Weights of a small GPT-style language model, trained from scratch on English Wikipedia.
Architecture: RMSNorm before each block, rotary positions, embeddings untied during training, normalized queries and keys, some layers without attention, local attention windows, shifted keys, capped logits.
Training: a variant of Muon for these matrices, 408M tokens, 12446 steps.
Each number is 50 + 15 x the weight over its row's rms, rounded and kept within 0 to 99. Layers, rows and columns count from 0. The size before them is the row's rms in percent of the matrix's.

# down: layer 7 MLP down (transposed), 1152x192, rms 0.102, rows 269-286, columns 0-191
# up: layer 7 MLP up, 1152x192, rms 0.247, rows 270-287, columns 0-191
down269 097:59 32 49 45 48 44 38 79 45 33 31 24 40 70 20 36 56 46 58 37 39 66 29 47 67 59 46 46 62 42 62 52 38 60 54 39 27 46 44 66 59 61 65 71 67 56 66 65 46 53 37 36 29 42 40 51 28 37 38 50 55 46 57 43 75 51 50 43 44 60 62 48 63 54 74 44 80 65 57 56 59 49 52 33 50 39 55 57 40 58 45 41 33 41 35 47 33 53 59 41 76 34 34 66 37 51 45 62 45 28 26 57 55 33 61 55 76 12 64 45 59 45 50 38 52 42 19 50 49 58 54 57 54 64 30 38 75 41 38 67 51 43 40 36 75 35 47 57 65 54 45 46 36 41 49 03 31 50 24 77 82 33 92 33 40 37 68 30 37 34 71 57 61 64 39 59 27 34 68 48 52 48 49 54 99 62 44 75 25 51 53 81
up270 104:46 58 48 57 51 56 43 39 52 59 81 35 18 59 43 55 28 36 48 52 67 42 61 28 58 39 23 58 63 51 47 32 62 38 41 71 44 46 40 53 12 67 69 54 49 93 39 38 52 67 58 60 54 69 43 52 62 29 19 64 69 41 57 34 46 70 73 46 47 30 56 48 53 62 38 44 37 50 66 26 78 40 55 70 65 62 46 40 42 57 50 52 74 75 57 43 57 36 60 16 59 54 55 47 59 41 77 61 71 41 62 20 53 44 67 70 41 56 67 43 41 42 44 85 69 56 38 66 77 52 53 41 43 21 60 55 39 47 26 49 54 42 32 78 65 56 56 70 35 60 42 57 53 13 56 65 46 42 20 38 50 65 71 63 40 63 63 32 82 36 40 58 74 64 81 68 58 54 67 61 40 40 47 51 25 25 50 43 60 36 64 43
down270 104:71 60 46 83 31 57 28 37 57 64 86 41 57 44 52 63 44 42 38 29 60 67 72 46 73 62 32 24 50 31 52 75 48 42 39 28 27 38 51 22 48 52 33 36 80 46 40 44 67 59 52 49 59 53 62 32 51 61 38 37 44 28 42 59 32 55 28 56 54 49 49 48 65 59 61 57 12 53 29 51 68 36 49 49 57 57 24 35 89 64 40 58 53 37 69 48 73 65 35 52 58 50 48 34 63 48 85 40 59 25 59 37 45 61 59 48 38 18 45 39 73 56 73 80 68 41 34 31 39 69 52 62 31 46 45 45 43 29 58 43 29 40 10 63 55 75 54 99 40 37 39 50 49 48 43 50 38 25 49 62 52 51 44 27 40 64 36 30 68 43 40 30 58 36 49 45 57 43 36 63 43 62 66 53 75 46 59 52 60 44 61 43
up271 096:35 61 77 48 57 62 66 71 43 45 29 71 67 50 56 35 24 40 31 49 41 61 43 62 50 47 37 48 54 78 56 44 75 31 53 59 73 54 39 23 52 52 37 73 47 39 60 29 46 79 75 57 50 65 51 47 80 46 24 44 55 55 45 53 53 48 64 34 36 50 56 51 51 74 47 24 33 65 58 62 34 47 85 35 67 52 85 26 51 46 42 77 43 69 65 37 38 78 61 62 13 54 38 56 25 47 21 27 62 19 25 44 46 57 70 41 46 50 59 29 45 46 38 35 40 36 70 49 43 17 42 71 57 66 54 51 42 38 70 37 67 49 47 50 20 27 61 38 37 47 17 42 46 26 50 49 50 43 43 52 17 24 38 62 62 46 40 32 43 45 52 34 52 32 70 67 48 38 21 55 59 68 54 43 46 50 48 51 41 57 34 69
down271 103:62 43 54 70 56 56 68 54 51 41 48 34 51 35 33 39 72 54 22 59 59 71 57 65 40 37 28 42 37 39 68 56 55 70 42 60 42 54 39 56 67 18 25 55 80 31 26 58 56 66 49 71 53 66 85 57 52 42 68 49 48 49 61 35 62 41 49 70 38 56 63 47 57 25 43 49 56 33 29 40 50 28 71 47 20 58 45 58 55 58 46 39 61 10 66 61 62 60 56 50 51 52 43 58 49 53 32 53 87 51 46 59 90 72 36 48 63 30 41 70 47 29 46 56 51 41 45 46 21 37 45 52 33 46 34 31 46 82 48 52 78 50 72 20 61 25 43 24 57 55 43 41 43 31 57 66 57 54 56 72 45 52 57 43 36 34 58 51 22 51 24 59 22 70 42 39 45 21 34 57 27 67 69 85 44 20 46 46 42 48 48 26
up272 096:54 56 80 52 59 47 74 51 55 66 59 54 71 50 50 56 53 44 45 33 40 53 66 39 64 35 55 36 38 55 44 77 69 40 70 41 57 41 39 41 44 74 33 48 39 69 56 40 65 23 71 47 36 52 50 52 26 68 54 36 44 62 37 20 59 18 40 56 51 45 22 53 47 73 50 29 49 41 57 14 53 71 50 42 72 60 35 61 72 43 64 50 35 29 52 81 30 48 36 06 54 52 53 78 65 34 49 49 56 40 43 53 40 48 58 39 29 33 53 39 65 49 62 62 58 45 42 71 44 55 22 27 55 59 64 49 22 54 31 70 58 45 29 74 68 69 65 30 50 44 18 65 69 51 17 46 49 51 51 45 31 46 90 47 55 51 71 75 57 53 58 38 63 39 68 53 39 55 50 26 19 65 14 59 41 72 68 46 38 64 50 48
down272 096:52 59 62 50 64 42 14 50 54 59 51 43 82 44 55 60 72 62 46 32 36 25 42 49 63 21 60 37 41 72 64 46 38 53 60 13 49 51 68 57 39 48 37 77 65 64 52 76 61 61 42 51 61 53 54 54 35 67 50 37 65 49 69 49 73 51 43 87 50 68 44 42 74 44 61 44 47 61 35 71 75 51 30 40 78 47 56 57 27 69 36 73 49 46 36 46 71 37 41 65 66 85 80 46 32 53 70 38 56 65 44 63 39 12 73 10 55 58 77 70 65 52 38 67 60 53 48 53 54 51 22 57 78 44 52 54 27 25 38 48 36 33 55 45 50 38 60 39 60 40 46 56 36 53 44 29 36 46 54 49 78 26 61 70 64 49 53 65 27 66 59 54 55 59 52 47 44 45 25 30 60 52 59 18 67 48 61 58 43 65 33 70
up273 092:40 43 62 39 70 63 30 50 46 19 55 71 51 74 53 66 58 54 34 56 74 56 56 65 54 22 42 58 33 36 37 62 37 52 45 52 29 33 14 34 64 49 45 41 70 58 42 39 46 43 51 45 62 45 26 54 55 34 48 52 56 48 52 61 41 27 38 61 61 64 64 58 54 13 48 36 17 54 42 58 31 71 42 61 52 26 23 44 57 53 45 48 46 17 43 27 35 64 55 22 63 57 46 62 55 48 70 45 55 66 55 67 53 67 49 59 52 49 30 56 51 38 66 73 64 59 44 55 53 60 56 38 54 73 89 61 43 38 57 75 26 49 51 30 67 75 81 41 45 32 65 51 22 76 42 80 45 70 43 61 57 54 39 59 78 48 44 54 65 50 46 31 43 28 54 69 88 56 41 83 55 40 64 23 47 44 49 62 85 40 21 55
down273 097:72 57 51 30 23 45 43 65 49 52 38 64 44 43 69 49 67 65 71 66 44 71 39 53 33 45 47 43 84 72 53 50 52 65 60 69 42 38 17 70 74 51 59 40 50 39 46 60 43 61 43 34 49 54 83 69 51 63 39 44 31 43 54 46 66 83 55 42 15 32 44 64 43 51 76 40 51 43 52 53 47 55 34 61 59 73 46 48 23 48 63 45 61 77 93 58 60 52 60 62 51 83 50 55 49 65 49 42 36 66 37 44 29 33 23 42 45 68 70 30 42 39 15 58 39 49 44 70 44 69 47 73 57 41 72 32 49 51 40 37 57 27 33 83 22 73 20 47 48 81 11 41 53 55 73 45 52 52 80 67 46 38 33 62 43 50 57 37 67 47 46 47 64 38 58 34 36 65 61 47 59 63 64 72 47 42 58 47 35 41 48 49
up274 103:32 36 60 39 54 40 78 58 28 59 43 35 50 82 47 53 71 22 57 52 60 51 56 62 28 35 56 40 44 36 30 33 58 41 50 60 89 58 30 34 79 32 51 67 65 28 30 59 65 46 38 40 40 55 61 64 74 33 52 41 68 46 56 59 72 74 54 56 33 49 32 51 64 76 25 64 57 25 48 42 62 46 75 44 60 50 43 22 53 52 61 30 43 63 77 32 47 15 56 42 64 49 38 62 11 71 46 46 69 56 40 82 59 56 38 56 39 35 52 78 49 42 53 43 42 59 53 74 40 41 62 47 37 52 30 73 62 61 64 60 64 62 83 39 50 54 80 44 28 54 22 30 53 54 45 69 63 54 52 46 62 38 63 56 78 28 56 70 44 59 42 59 56 72 45 59 47 38 48 86 41 74 48 35 36 61 52 27 60 53 33 33
down274 095:74 52 21 51 32 64 27 48 54 22 35 65 27 52 50 70 39 45 34 42 54 38 62 58 46 23 53 35 66 39 27 47 86 48 35 47 58 59 38 61 52 38 38 48 58 55 38 13 80 23 59 41 40 51 48 58 65 69 38 49 30 57 31 56 41 38 17 28 62 52 46 32 52 58 35 34 50 40 55 77 40 55 43 54 55 56 66 65 54 29 35 28 62 30 59 51 46 29 39 55 46 62 46 66 51 28 44 57 62 22 57 11 56 49 72 81 46 70 39 16 50 53 37 56 53 60 56 50 51 40 47 46 42 83 58 31 70 54 43 65 42 48 50 43 35 46 81 59 45 11 52 51 43 70 71 28 31 58 34 56 41 21 63 25 26 52 61 57 62 54 46 73 45 50 56 50 53 33 58 57 69 39 56 46 53 67 48 75 72 63 87 37
up275 089:50 41 36 40 28 71 47 53 60 42 44 49 56 34 55 68 45 52 45 46 54 20 34 64 35 48 51 49 87 56 45 22 54 21 78 69 64 23 34 67 36 58 66 70 82 36 53 38 34 30 58 11 32 00 21 24 31 53 50 40 36 37 27 41 37 60 60 36 52 44 28 43 53 40 40 50 69 15 77 61 29 44 51 50 50 51 58 47 19 67 65 38 34 62 23 56 49 38 30 29 51 49 70 33 68 44 78 36 55 42 51 69 39 33 28 40 49 39 48 59 42 59 31 43 48 56 70 48 69 42 71 53 60 37 37 58 39 79 53 48 55 65 53 68 58 83 47 62 42 25 47 47 40 71 63 71 60 52 42 43 33 52 31 56 46 64 62 64 64 51 36 30 51 57 64 54 52 41 39 76 43 50 51 36 60 43 51 41 51 64 49 55
down275 094:39 53 67 29 63 70 45 70 46 53 53 94 49 59 15 30 62 27 65 58 44 17 41 20 31 26 44 57 29 44 69 67 49 58 41 48 52 50 54 50 34 52 63 50 44 59 26 64 63 44 78 38 51 66 27 62 75 59 71 60 40 34 39 53 67 45 51 71 54 52 71 37 37 55 46 49 54 65 55 49 40 63 32 26 36 47 52 55 56 61 48 63 77 78 60 26 45 95 54 64 63 69 34 54 53 57 45 80 52 70 48 34 40 95 67 62 55 69 34 51 55 51 65 42 50 54 21 30 60 69 34 42 49 67 66 61 46 24 49 47 76 54 64 25 32 35 54 42 57 49 63 52 33 40 40 30 32 59 48 56 53 67 53 52 57 36 33 66 62 38 54 75 43 25 26 42 71 52 72 39 53 52 32 60 42 73 51 64 42 56 37 41
up276 094:20 62 25 64 39 47 31 64 44 40 57 47 49 78 59 20 37 55 80 66 63 32 71 66 65 78 71 32 39 38 45 53 59 64 50 80 38 52 35 43 63 47 74 49 57 14 72 42 42 22 81 39 34 57 46 68 47 32 51 57 51 57 35 37 48 67 48 50 56 59 56 47 54 57 48 51 46 66 43 53 45 31 53 10 51 44 74 28 36 47 50 53 63 56 45 45 60 59 23 39 46 73 71 49 43 36 42 33 26 32 64 71 64 60 78 82 71 50 57 41 45 46 44 59 76 48 14 38 30 63 53 66 66 41 42 43 48 25 42 50 60 64 43 47 43 35 59 39 33 46 51 49 40 30 51 54 24 03 55 16 67 49 51 75 69 59 35 59 29 60 43 67 68 71 61 42 49 51 63 38 40 28 62 46 35 47 36 53 57 54 45 45
down276 099:34 08 35 48 66 42 48 50 37 52 43 41 71 74 74 54 70 61 61 57 40 64 43 66 68 50 55 39 44 82 42 65 59 62 38 34 37 44 30 58 32 50 55 53 50 40 68 35 48 20 62 12 63 44 38 56 72 44 49 39 76 59 18 84 70 59 69 75 75 42 62 55 57 53 58 72 60 33 60 33 53 60 84 37 60 57 81 45 33 62 59 51 38 51 46 46 74 53 38 61 55 58 34 35 38 67 51 55 28 64 63 61 49 28 43 54 40 36 52 32 60 37 53 36 61 52 40 22 43 52 58 66 47 55 39 74 52 47 32 39 48 51 28 49 52 63 57 24 25 55 58 57 62 35 53 56 57 46 40 52 78 67 70 40 42 60 71 52 73 34 24 45 32 58 77 62 44 17 74 70 55 60 37 63 46 34 18 25 69 41 48 29
up277 106:42 59 49 58 36 58 58 80 67 57 47 82 51 70 36 40 27 35 78 42 72 45 60 48 65 51 77 63 50 72 62 56 38 61 54 49 41 24 55 36 41 68 27 51 53 67 65 46 69 57 49 32 39 52 54 49 75 59 48 42 59 49 21 34 36 53 39 46 38 64 63 70 55 47 54 71 74 44 28 35 25 67 60 38 52 58 73 83 49 53 48 66 68 60 14 61 46 72 50 49 47 38 28 58 61 41 38 40 64 33 68 61 53 60 61 56 45 56 41 52 62 54 58 34 28 51 34 74 56 69 69 53 62 26 72 49 26 42 56 08 62 54 57 54 43 53 62 42 33 64 25 61 42 60 36 23 27 58 44 42 65 66 77 40 40 71 27 65 23 49 45 54 35 41 66 49 35 79 47 64 37 37 49 82 36 63 65 62 38 48 83 79
down277 105:48 56 16 39 64 42 46 82 45 51 65 28 63 66 59 46 50 45 38 53 48 48 46 61 64 44 76 26 30 34 35 75 61 54 29 28 57 35 32 64 61 70 57 64 38 56 71 64 34 65 61 47 21 34 49 55 36 66 24 56 55 47 62 11 30 21 66 41 65 45 49 41 25 60 61 46 59 59 27 46 15 87 57 41 26 45 59 64 40 38 63 60 33 70 58 71 50 45 39 53 57 29 44 40 33 49 31 72 43 56 64 37 72 69 45 60 49 41 63 55 35 70 70 53 45 86 42 59 65 32 75 64 62 57 53 41 57 70 67 60 35 75 71 43 38 36 58 42 49 40 54 49 42 76 43 60 47 55 59 16 48 54 72 57 53 70 54 53 47 35 35 52 47 44 47 64 41 62 57 50 24 27 69 66 19 54 38 48 41 18 53 69
up278 094:40 41 83 66 53 56 37 16 45 61 61 42 37 44 51 54 60 36 61 56 68 55 56 14 58 44 57 37 65 49 73 58 54 35 45 42 18 25 43 51 45 52 35 31 55 48 63 45 46 74 66 61 58 70 47 35 57 77 64 61 97 62 59 49 65 51 55 55 44 35 47 38 55 65 41 40 60 45 49 61 41 14 48 12 49 70 46 63 64 32 57 46 56 72 53 44 62 34 42 57 69 45 57 45 51 55 47 53 47 40 70 89 25 53 46 67 58 33 43 75 45 35 76 55 52 22 62 41 79 38 66 32 52 48 43 70 28 40 42 35 57 62 56 20 59 35 63 68 60 59 07 60 55 27 45 46 15 38 50 53 65 54 47 58 75 83 92 57 43 62 65 40 43 39 43 55 37 51 42 48 49 37 45 58 51 59 62 56 36 36 70 35
down278 099:20 33 33 49 28 46 55 63 51 57 78 40 73 49 56 56 60 62 44 50 44 48 69 72 43 65 17 33 74 48 64 50 25 60 08 37 61 28 38 58 22 62 56 19 47 36 64 53 57 60 46 57 42 39 63 49 56 44 42 42 34 43 73 51 74 57 11 55 53 64 49 35 47 48 38 39 50 44 62 46 60 59 33 45 45 62 29 43 63 58 41 26 60 50 51 33 50 40 54 25 31 56 70 51 79 58 40 60 66 55 57 33 60 39 68 51 76 55 35 28 51 44 37 56 53 42 56 69 46 71 17 50 21 38 80 38 67 67 40 55 75 16 33 73 52 45 61 63 48 59 78 25 47 58 40 66 56 52 44 50 30 38 87 52 55 40 81 36 53 52 54 52 45 59 64 62 29 45 40 55 26 59 60 26 65 49 18 72 41 62 60 65
up279 103:72 46 42 42 48 26 50 86 75 74 38 65 26 43 70 65 51 58 48 84 67 30 29 65 69 25 40 59 50 45 51 74 57 48 48 76 44 43 47 33 75 30 33 35 59 46 63 49 54 13 34 77 33 57 44 44 44 55 42 52 53 67 42 62 41 68 41 31 45 52 47 50 50 59 71 41 58 57 63 43 24 28 40 58 73 69 31 56 47 36 52 66 56 39 58 63 44 99 66 63 63 50 58 49 41 38 42 55 69 55 58 31 33 60 58 47 40 38 53 49 64 31 75 50 67 28 62 59 35 38 38 21 49 25 22 55 66 20 41 54 41 30 48 64 57 48 50 78 39 57 62 51 61 54 51 41 69 46 35 74 64 49 62 52 20 64 44 85 30 41 42 35 62 33 35 50 87 28 43 67 52 44 51 61 57 37 53 43 66 48 34 48
down279 103:49 45 32 65 27 48 72 40 35 45 68 54 48 66 70 51 60 46 77 79 36 41 11 46 50 57 48 50 59 20 44 69 60 40 48 66 59 37 55 55 54 35 39 53 47 19 58 53 63 46 43 58 38 23 65 50 29 35 67 42 55 20 52 40 26 61 59 52 54 63 48 28 63 48 65 72 45 40 74 70 50 43 51 59 59 47 73 33 39 17 53 31 30 45 78 46 68 35 66 25 43 34 48 73 42 71 48 19 46 25 72 39 64 32 75 37 42 47 56 39 52 28 49 59 40 44 32 49 58 66 21 56 54 66 50 60 54 41 72 53 55 23 56 30 56 51 49 80 63 31 45 13 56 56 50 43 39 43 54 62 64 66 62 70 39 62 40 72 56 40 31 51 42 85 52 35 81 75 40 55 72 44 27 62 45 31 60 65 62 28 33 52
up280 098:48 19 49 71 37 49 44 65 65 35 64 67 67 35 66 57 38 47 57 45 58 47 45 59 61 55 46 40 46 30 47 37 49 44 46 41 53 37 57 48 69 42 45 52 49 30 38 42 75 52 34 47 62 35 60 65 59 43 61 76 31 47 33 51 42 47 41 66 28 65 56 50 66 40 45 49 02 08 48 38 48 54 79 57 52 46 46 44 49 69 59 72 34 54 41 61 40 27 31 68 66 43 42 53 82 61 55 63 48 55 33 25 21 96 36 54 78 56 44 44 32 44 36 57 62 55 48 44 47 74 41 39 46 45 19 65 56 74 49 39 47 36 54 24 45 63 70 23 52 35 63 62 26 60 51 37 65 49 61 77 44 86 28 64 76 39 84 30 31 52 24 67 51 21 60 56 31 44 29 45 51 44 46 70 54 64 59 66 61 32 56 60
down280 101:53 40 50 39 46 63 38 51 72 56 49 39 33 71 82 52 85 80 43 65 36 58 40 46 61 50 71 53 35 55 64 73 43 53 31 58 69 68 48 39 65 47 53 39 65 45 51 77 72 61 35 55 64 58 57 70 46 51 43 28 49 37 63 44 54 51 08 52 68 73 36 55 50 59 44 42 46 51 51 78 66 28 41 24 63 45 43 26 61 44 31 57 53 44 21 57 68 78 42 41 38 65 76 38 52 41 75 75 48 38 45 35 59 07 72 02 49 46 60 34 29 59 36 55 50 41 72 74 31 44 54 53 30 32 51 55 59 78 25 48 40 18 34 51 59 57 40 64 55 68 63 52 63 19 44 72 50 42 42 50 39 56 59 68 62 59 47 74 19 61 48 27 35 44 62 41 41 41 55 54 55 64 55 32 40 61 66 40 48 52 65 44
up281 099:49 57 55 55 40 60 32 67 59 28 38 63 81 51 67 52 53 47 79 44 72 44 44 59 36 55 61 43 71 49 78 48 59 63 47 55 55 35 46 39 59 60 79 64 52 64 46 45 24 54 34 65 73 59 66 72 74 40 72 71 53 55 61 55 56 61 47 57 58 32 51 53 75 47 52 51 42 16 52 53 39 45 34 43 32 51 57 58 78 76 32 89 45 55 56 30 68 53 83 59 61 41 65 53 58 54 30 61 49 33 86 60 53 44 49 37 62 68 56 70 40 24 61 29 30 12 30 50 48 42 62 40 28 56 52 44 57 57 46 23 52 59 27 62 38 40 60 38 26 44 41 42 48 33 69 65 47 61 45 38 16 41 45 14 30 46 45 71 32 54 61 57 31 60 61 76 41 51 30 51 59 35 27 53 86 58 50 54 88 47 32 54
down281 096:43 60 69 31 36 76 53 38 49 56 73 49 61 46 61 47 50 50 45 36 56 42 39 75 12 24 52 59 18 61 45 37 16 60 23 82 46 77 59 46 51 54 64 76 46 49 25 50 48 34 48 65 29 60 26 66 54 41 41 36 56 73 58 71 61 38 60 45 18 57 65 46 38 46 39 42 51 36 56 38 48 56 51 64 57 67 60 46 28 51 63 34 60 35 55 67 47 72 40 31 50 64 52 60 50 72 31 63 70 27 35 51 71 34 65 65 42 51 58 25 69 73 56 63 76 23 34 60 46 33 48 40 17 55 69 28 30 62 38 73 48 46 49 11 45 65 49 61 47 51 49 25 36 44 46 44 68 43 32 46 43 41 45 61 57 44 76 35 13 58 72 33 69 52 63 42 61 47 69 49 46 38 38 37 31 63 73 64 33 43 45 72
up282 096:45 34 84 55 35 46 84 38 77 47 52 46 63 73 41 31 42 80 51 50 57 47 26 35 65 49 37 75 58 31 40 28 40 33 32 63 61 50 32 71 52 47 27 49 74 69 27 34 61 17 39 48 40 41 57 66 60 59 24 53 56 48 65 42 59 57 51 36 63 58 33 55 63 50 47 53 32 50 46 31 36 53 16 61 17 56 46 25 37 68 40 34 58 48 47 42 64 54 45 47 74 28 67 51 71 58 66 65 37 53 78 51 54 62 78 23 66 38 55 61 50 49 44 60 44 59 48 61 20 34 43 28 57 41 51 39 45 53 49 54 48 60 54 42 41 56 62 34 00 60 48 66 55 68 36 50 52 66 46 71 40 48 47 65 71 51 66 28 40 53 92 48 58 62 78 36 91 48 25 51 46 64 43 56 56 76 68 42 57 66 47 58
down282 101:60 57 44 62 43 60 36 42 43 32 79 46 61 75 62 61 45 59 47 57 64 64 55 47 37 34 33 52 32 60 60 73 35 31 44 36 80 62 26 40 48 47 39 49 39 53 54 47 75 35 61 47 63 44 58 48 58 63 61 64 62 53 58 62 37 41 53 62 48 33 59 71 35 73 47 32 77 67 27 35 58 54 74 54 46 82 53 74 52 24 60 73 47 33 15 48 73 53 67 44 26 12 46 60 69 43 61 40 66 59 75 66 10 38 48 60 63 47 69 29 52 56 55 06 34 29 40 53 57 59 32 68 50 69 54 61 62 65 74 63 18 45 68 44 73 67 21 52 68 73 46 63 35 44 61 29 51 58 45 20 28 54 49 54 37 38 54 60 48 47 38 44 55 61 40 46 38 31 65 43 37 57 79 55 30 57 31 43 71 68 49 58
up283 097:74 16 27 49 46 67 50 30 39 47 48 50 60 60 67 62 68 18 49 36 61 52 55 38 67 66 54 38 36 16 31 62 64 30 26 75 43 68 10 50 32 56 62 50 53 42 67 34 54 69 32 27 63 45 44 67 39 49 40 61 64 53 50 52 35 56 47 16 46 26 51 57 70 51 31 53 58 55 22 26 42 52 61 61 52 67 57 39 45 66 63 48 39 63 56 67 30 71 76 05 55 58 74 56 45 40 60 55 21 67 63 53 31 62 66 50 70 32 36 42 51 64 31 58 33 53 69 56 29 41 38 49 41 17 42 36 52 56 19 64 42 36 40 66 42 56 73 40 55 44 37 66 56 64 60 72 45 28 38 51 61 45 33 64 46 47 49 57 42 78 46 25 66 43 51 67 36 43 33 46 41 56 28 37 50 28 37 31 21 44 46 67
down283 101:45 19 65 39 52 47 58 19 53 36 61 37 70 35 39 63 82 38 61 45 31 35 37 17 44 61 54 40 46 50 23 51 43 51 41 45 55 79 49 42 34 73 67 37 49 62 76 54 68 57 49 60 82 42 41 62 67 64 59 66 53 56 44 48 48 34 58 53 54 53 37 89 35 56 36 44 43 65 73 28 41 37 46 58 61 64 77 68 37 33 45 25 30 63 50 80 58 76 23 44 56 61 36 49 63 45 47 35 72 68 46 55 68 59 60 53 55 62 46 57 33 37 41 27 43 55 55 43 39 08 44 51 38 58 43 33 68 42 61 81 42 40 60 49 34 32 68 33 71 30 57 47 42 37 75 07 47 62 36 48 52 57 58 27 53 47 45 61 39 77 74 58 59 30 54 63 34 44 50 78 59 58 86 63 35 34 71 56 52 44 45 38
up284 088:48 65 41 42 47 22 54 29 89 52 39 76 66 55 43 63 36 60 55 45 74 66 35 56 57 37 16 52 33 57 65 50 70 79 60 37 60 20 34 23 41 47 39 48 42 61 49 70 79 37 33 43 34 57 60 78 35 67 48 47 52 35 43 62 40 41 71 46 39 54 79 46 46 44 59 32 59 61 89 63 62 29 73 26 29 53 42 22 60 66 65 55 51 47 49 71 31 47 64 45 63 50 44 47 36 39 50 46 20 40 76 27 55 57 48 57 54 38 27 55 53 62 65 60 51 50 72 52 42 89 40 56 46 43 43 53 68 50 49 62 57 73 21 72 45 30 53 73 50 47 29 51 30 51 42 49 65 31 47 24 22 54 68 43 46 31 31 44 51 57 67 67 64 57 46 19 39 61 45 38 56 43 30 45 58 31 34 46 39 17 65 34
down284 094:52 53 59 44 38 55 47 40 58 51 49 61 49 35 59 54 42 42 51 40 75 58 47 73 65 51 47 25 33 13 76 37 57 48 26 52 34 54 51 73 58 68 54 63 37 43 39 37 35 54 59 59 46 51 47 12 38 36 74 78 30 45 80 51 53 65 35 77 65 48 47 67 45 41 29 69 40 51 36 38 55 40 50 40 63 47 33 32 46 59 23 49 39 58 21 75 57 37 51 39 16 45 27 34 81 68 41 64 55 55 38 51 57 56 43 52 40 49 30 36 66 29 43 39 30 79 58 75 54 23 32 40 21 62 61 64 52 19 48 60 59 88 38 40 51 56 42 52 55 69 54 72 73 30 43 31 55 56 86 50 82 61 64 59 51 52 47 66 49 54 45 36 53 26 73 73 42 48 74 59 36 43 34 48 73 55 63 44 61 71 29 46
up285 111:65 57 65 41 61 39 48 72 27 52 68 64 39 76 71 35 41 75 51 32 63 45 49 72 61 62 56 52 58 23 56 60 58 21 40 54 37 54 23 49 40 43 44 47 53 42 56 70 28 66 16 61 83 71 65 51 50 34 29 58 57 48 57 54 49 83 43 87 28 31 56 65 45 88 66 30 51 39 43 43 71 59 74 52 47 41 60 36 14 80 26 54 40 44 61 35 17 66 59 65 34 55 56 77 40 48 26 31 37 38 51 45 44 31 53 39 51 37 44 20 60 41 43 39 54 46 50 44 58 66 59 56 75 52 60 63 70 53 46 35 59 43 69 45 38 47 44 44 46 37 62 60 08 35 62 35 68 40 39 47 56 56 64 68 35 40 39 16 49 45 28 47 47 45 35 53 31 61 35 34 54 56 48 76 59 64 64 65 31 35 59 69
down285 107:39 51 71 00 54 49 64 70 41 69 37 83 49 44 55 71 53 50 61 61 47 49 37 32 67 32 61 42 55 62 52 55 55 15 59 27 36 40 24 21 51 82 52 64 49 21 55 52 36 39 45 22 57 60 47 60 48 45 53 51 56 56 56 73 43 34 53 73 52 78 78 62 36 53 55 27 57 64 60 39 56 75 78 41 62 45 50 40 48 72 46 63 55 39 60 34 46 56 48 48 54 69 65 40 46 66 39 51 45 51 54 46 50 41 28 09 29 51 60 27 55 53 33 51 54 60 55 40 53 39 39 40 67 25 59 49 44 38 58 33 62 30 43 43 61 25 54 39 21 46 51 38 24 37 29 36 60 39 57 61 44 55 60 53 59 45 30 50 51 68 83 27 43 36 10 45 60 55 54 58 41 26 60 60 28 67 51 68 26 10 73 52
up286 100:60 54 80 73 50 41 53 60 51 46 70 41 54 49 37 43 39 60 39 32 70 54 51 91 47 66 69 40 40 61 56 47 74 64 49 86 49 56 43 53 57 71 39 62 45 41 72 68 66 48 46 50 42 57 29 39 54 69 67 41 31 26 55 56 60 53 66 35 47 31 67 74 44 78 39 48 48 76 79 51 42 71 53 56 28 73 70 65 24 76 61 59 44 32 38 29 37 52 38 44 34 53 73 49 26 52 30 75 56 27 37 32 24 61 56 24 41 45 60 69 28 61 49 40 46 37 33 81 72 48 40 53 46 56 52 65 41 40 48 41 48 30 31 62 33 63 76 76 20 27 50 44 51 55 56 62 45 59 58 33 50 43 29 60 54 62 53 26 70 37 56 58 58 41 49 47 56 56 15 40 37 22 34 38 73 35 30 30 55 74 70 49
down286 096:42 58 52 59 56 07 67 42 40 61 41 47 51 39 57 39 55 29 75 55 55 63 36 42 63 27 28 42 33 35 60 51 62 53 46 72 59 60 35 57 64 81 42 38 28 42 48 43 47 42 65 26 40 49 41 50 15 34 73 38 54 51 43 69 63 66 32 41 49 49 24 42 45 74 36 58 47 60 53 42 44 62 41 66 40 69 56 66 37 74 15 66 62 36 40 32 36 46 31 45 63 61 69 68 45 45 54 53 61 65 47 44 62 56 79 75 53 50 39 57 16 67 30 48 34 60 55 66 38 45 71 52 42 41 34 57 50 66 54 57 77 65 28 38 52 36 72 62 57 72 76 35 55 50 34 56 67 74 42 16 64 59 37 19 22 27 57 53 34 63 30 58 39 55 26 45 40 21 61 58 36 40 40 53 52 48 45 80 13 28 45 31
up287 110:66 64 48 36 41 30 61 40 71 47 45 42 50 56 61 55 24 46 45 27 57 35 67 76 68 35 88 44 65 36 41 49 42 50 69 64 34 52 46 35 37 25 65 56 58 44 60 44 22 82 44 38 50 63 21 41 60 18 80 30 55 57 41 69 99 68 80 42 41 42 27 41 72 44 42 75 44 45 65 28 58 45 57 36 44 63 43 65 19 76 50 15 24 43 56 37 63 47 64 38 65 42 51 82 43 53 66 58 58 66 42 14 25 49 25 66 47 35 43 49 40 73 42 59 49 44 65 51 58 64 44 55 49 66 54 73 57 76 47 42 17 67 53 44 23 46 41 66 70 58 65 49 60 52 53 48 61 57 57 57 41 45 50 31 42 50 61 19 42 59 67 49 58 68 63 44 46 53 38 58 61 62 54 50 40 58 59 46 40 51 43 30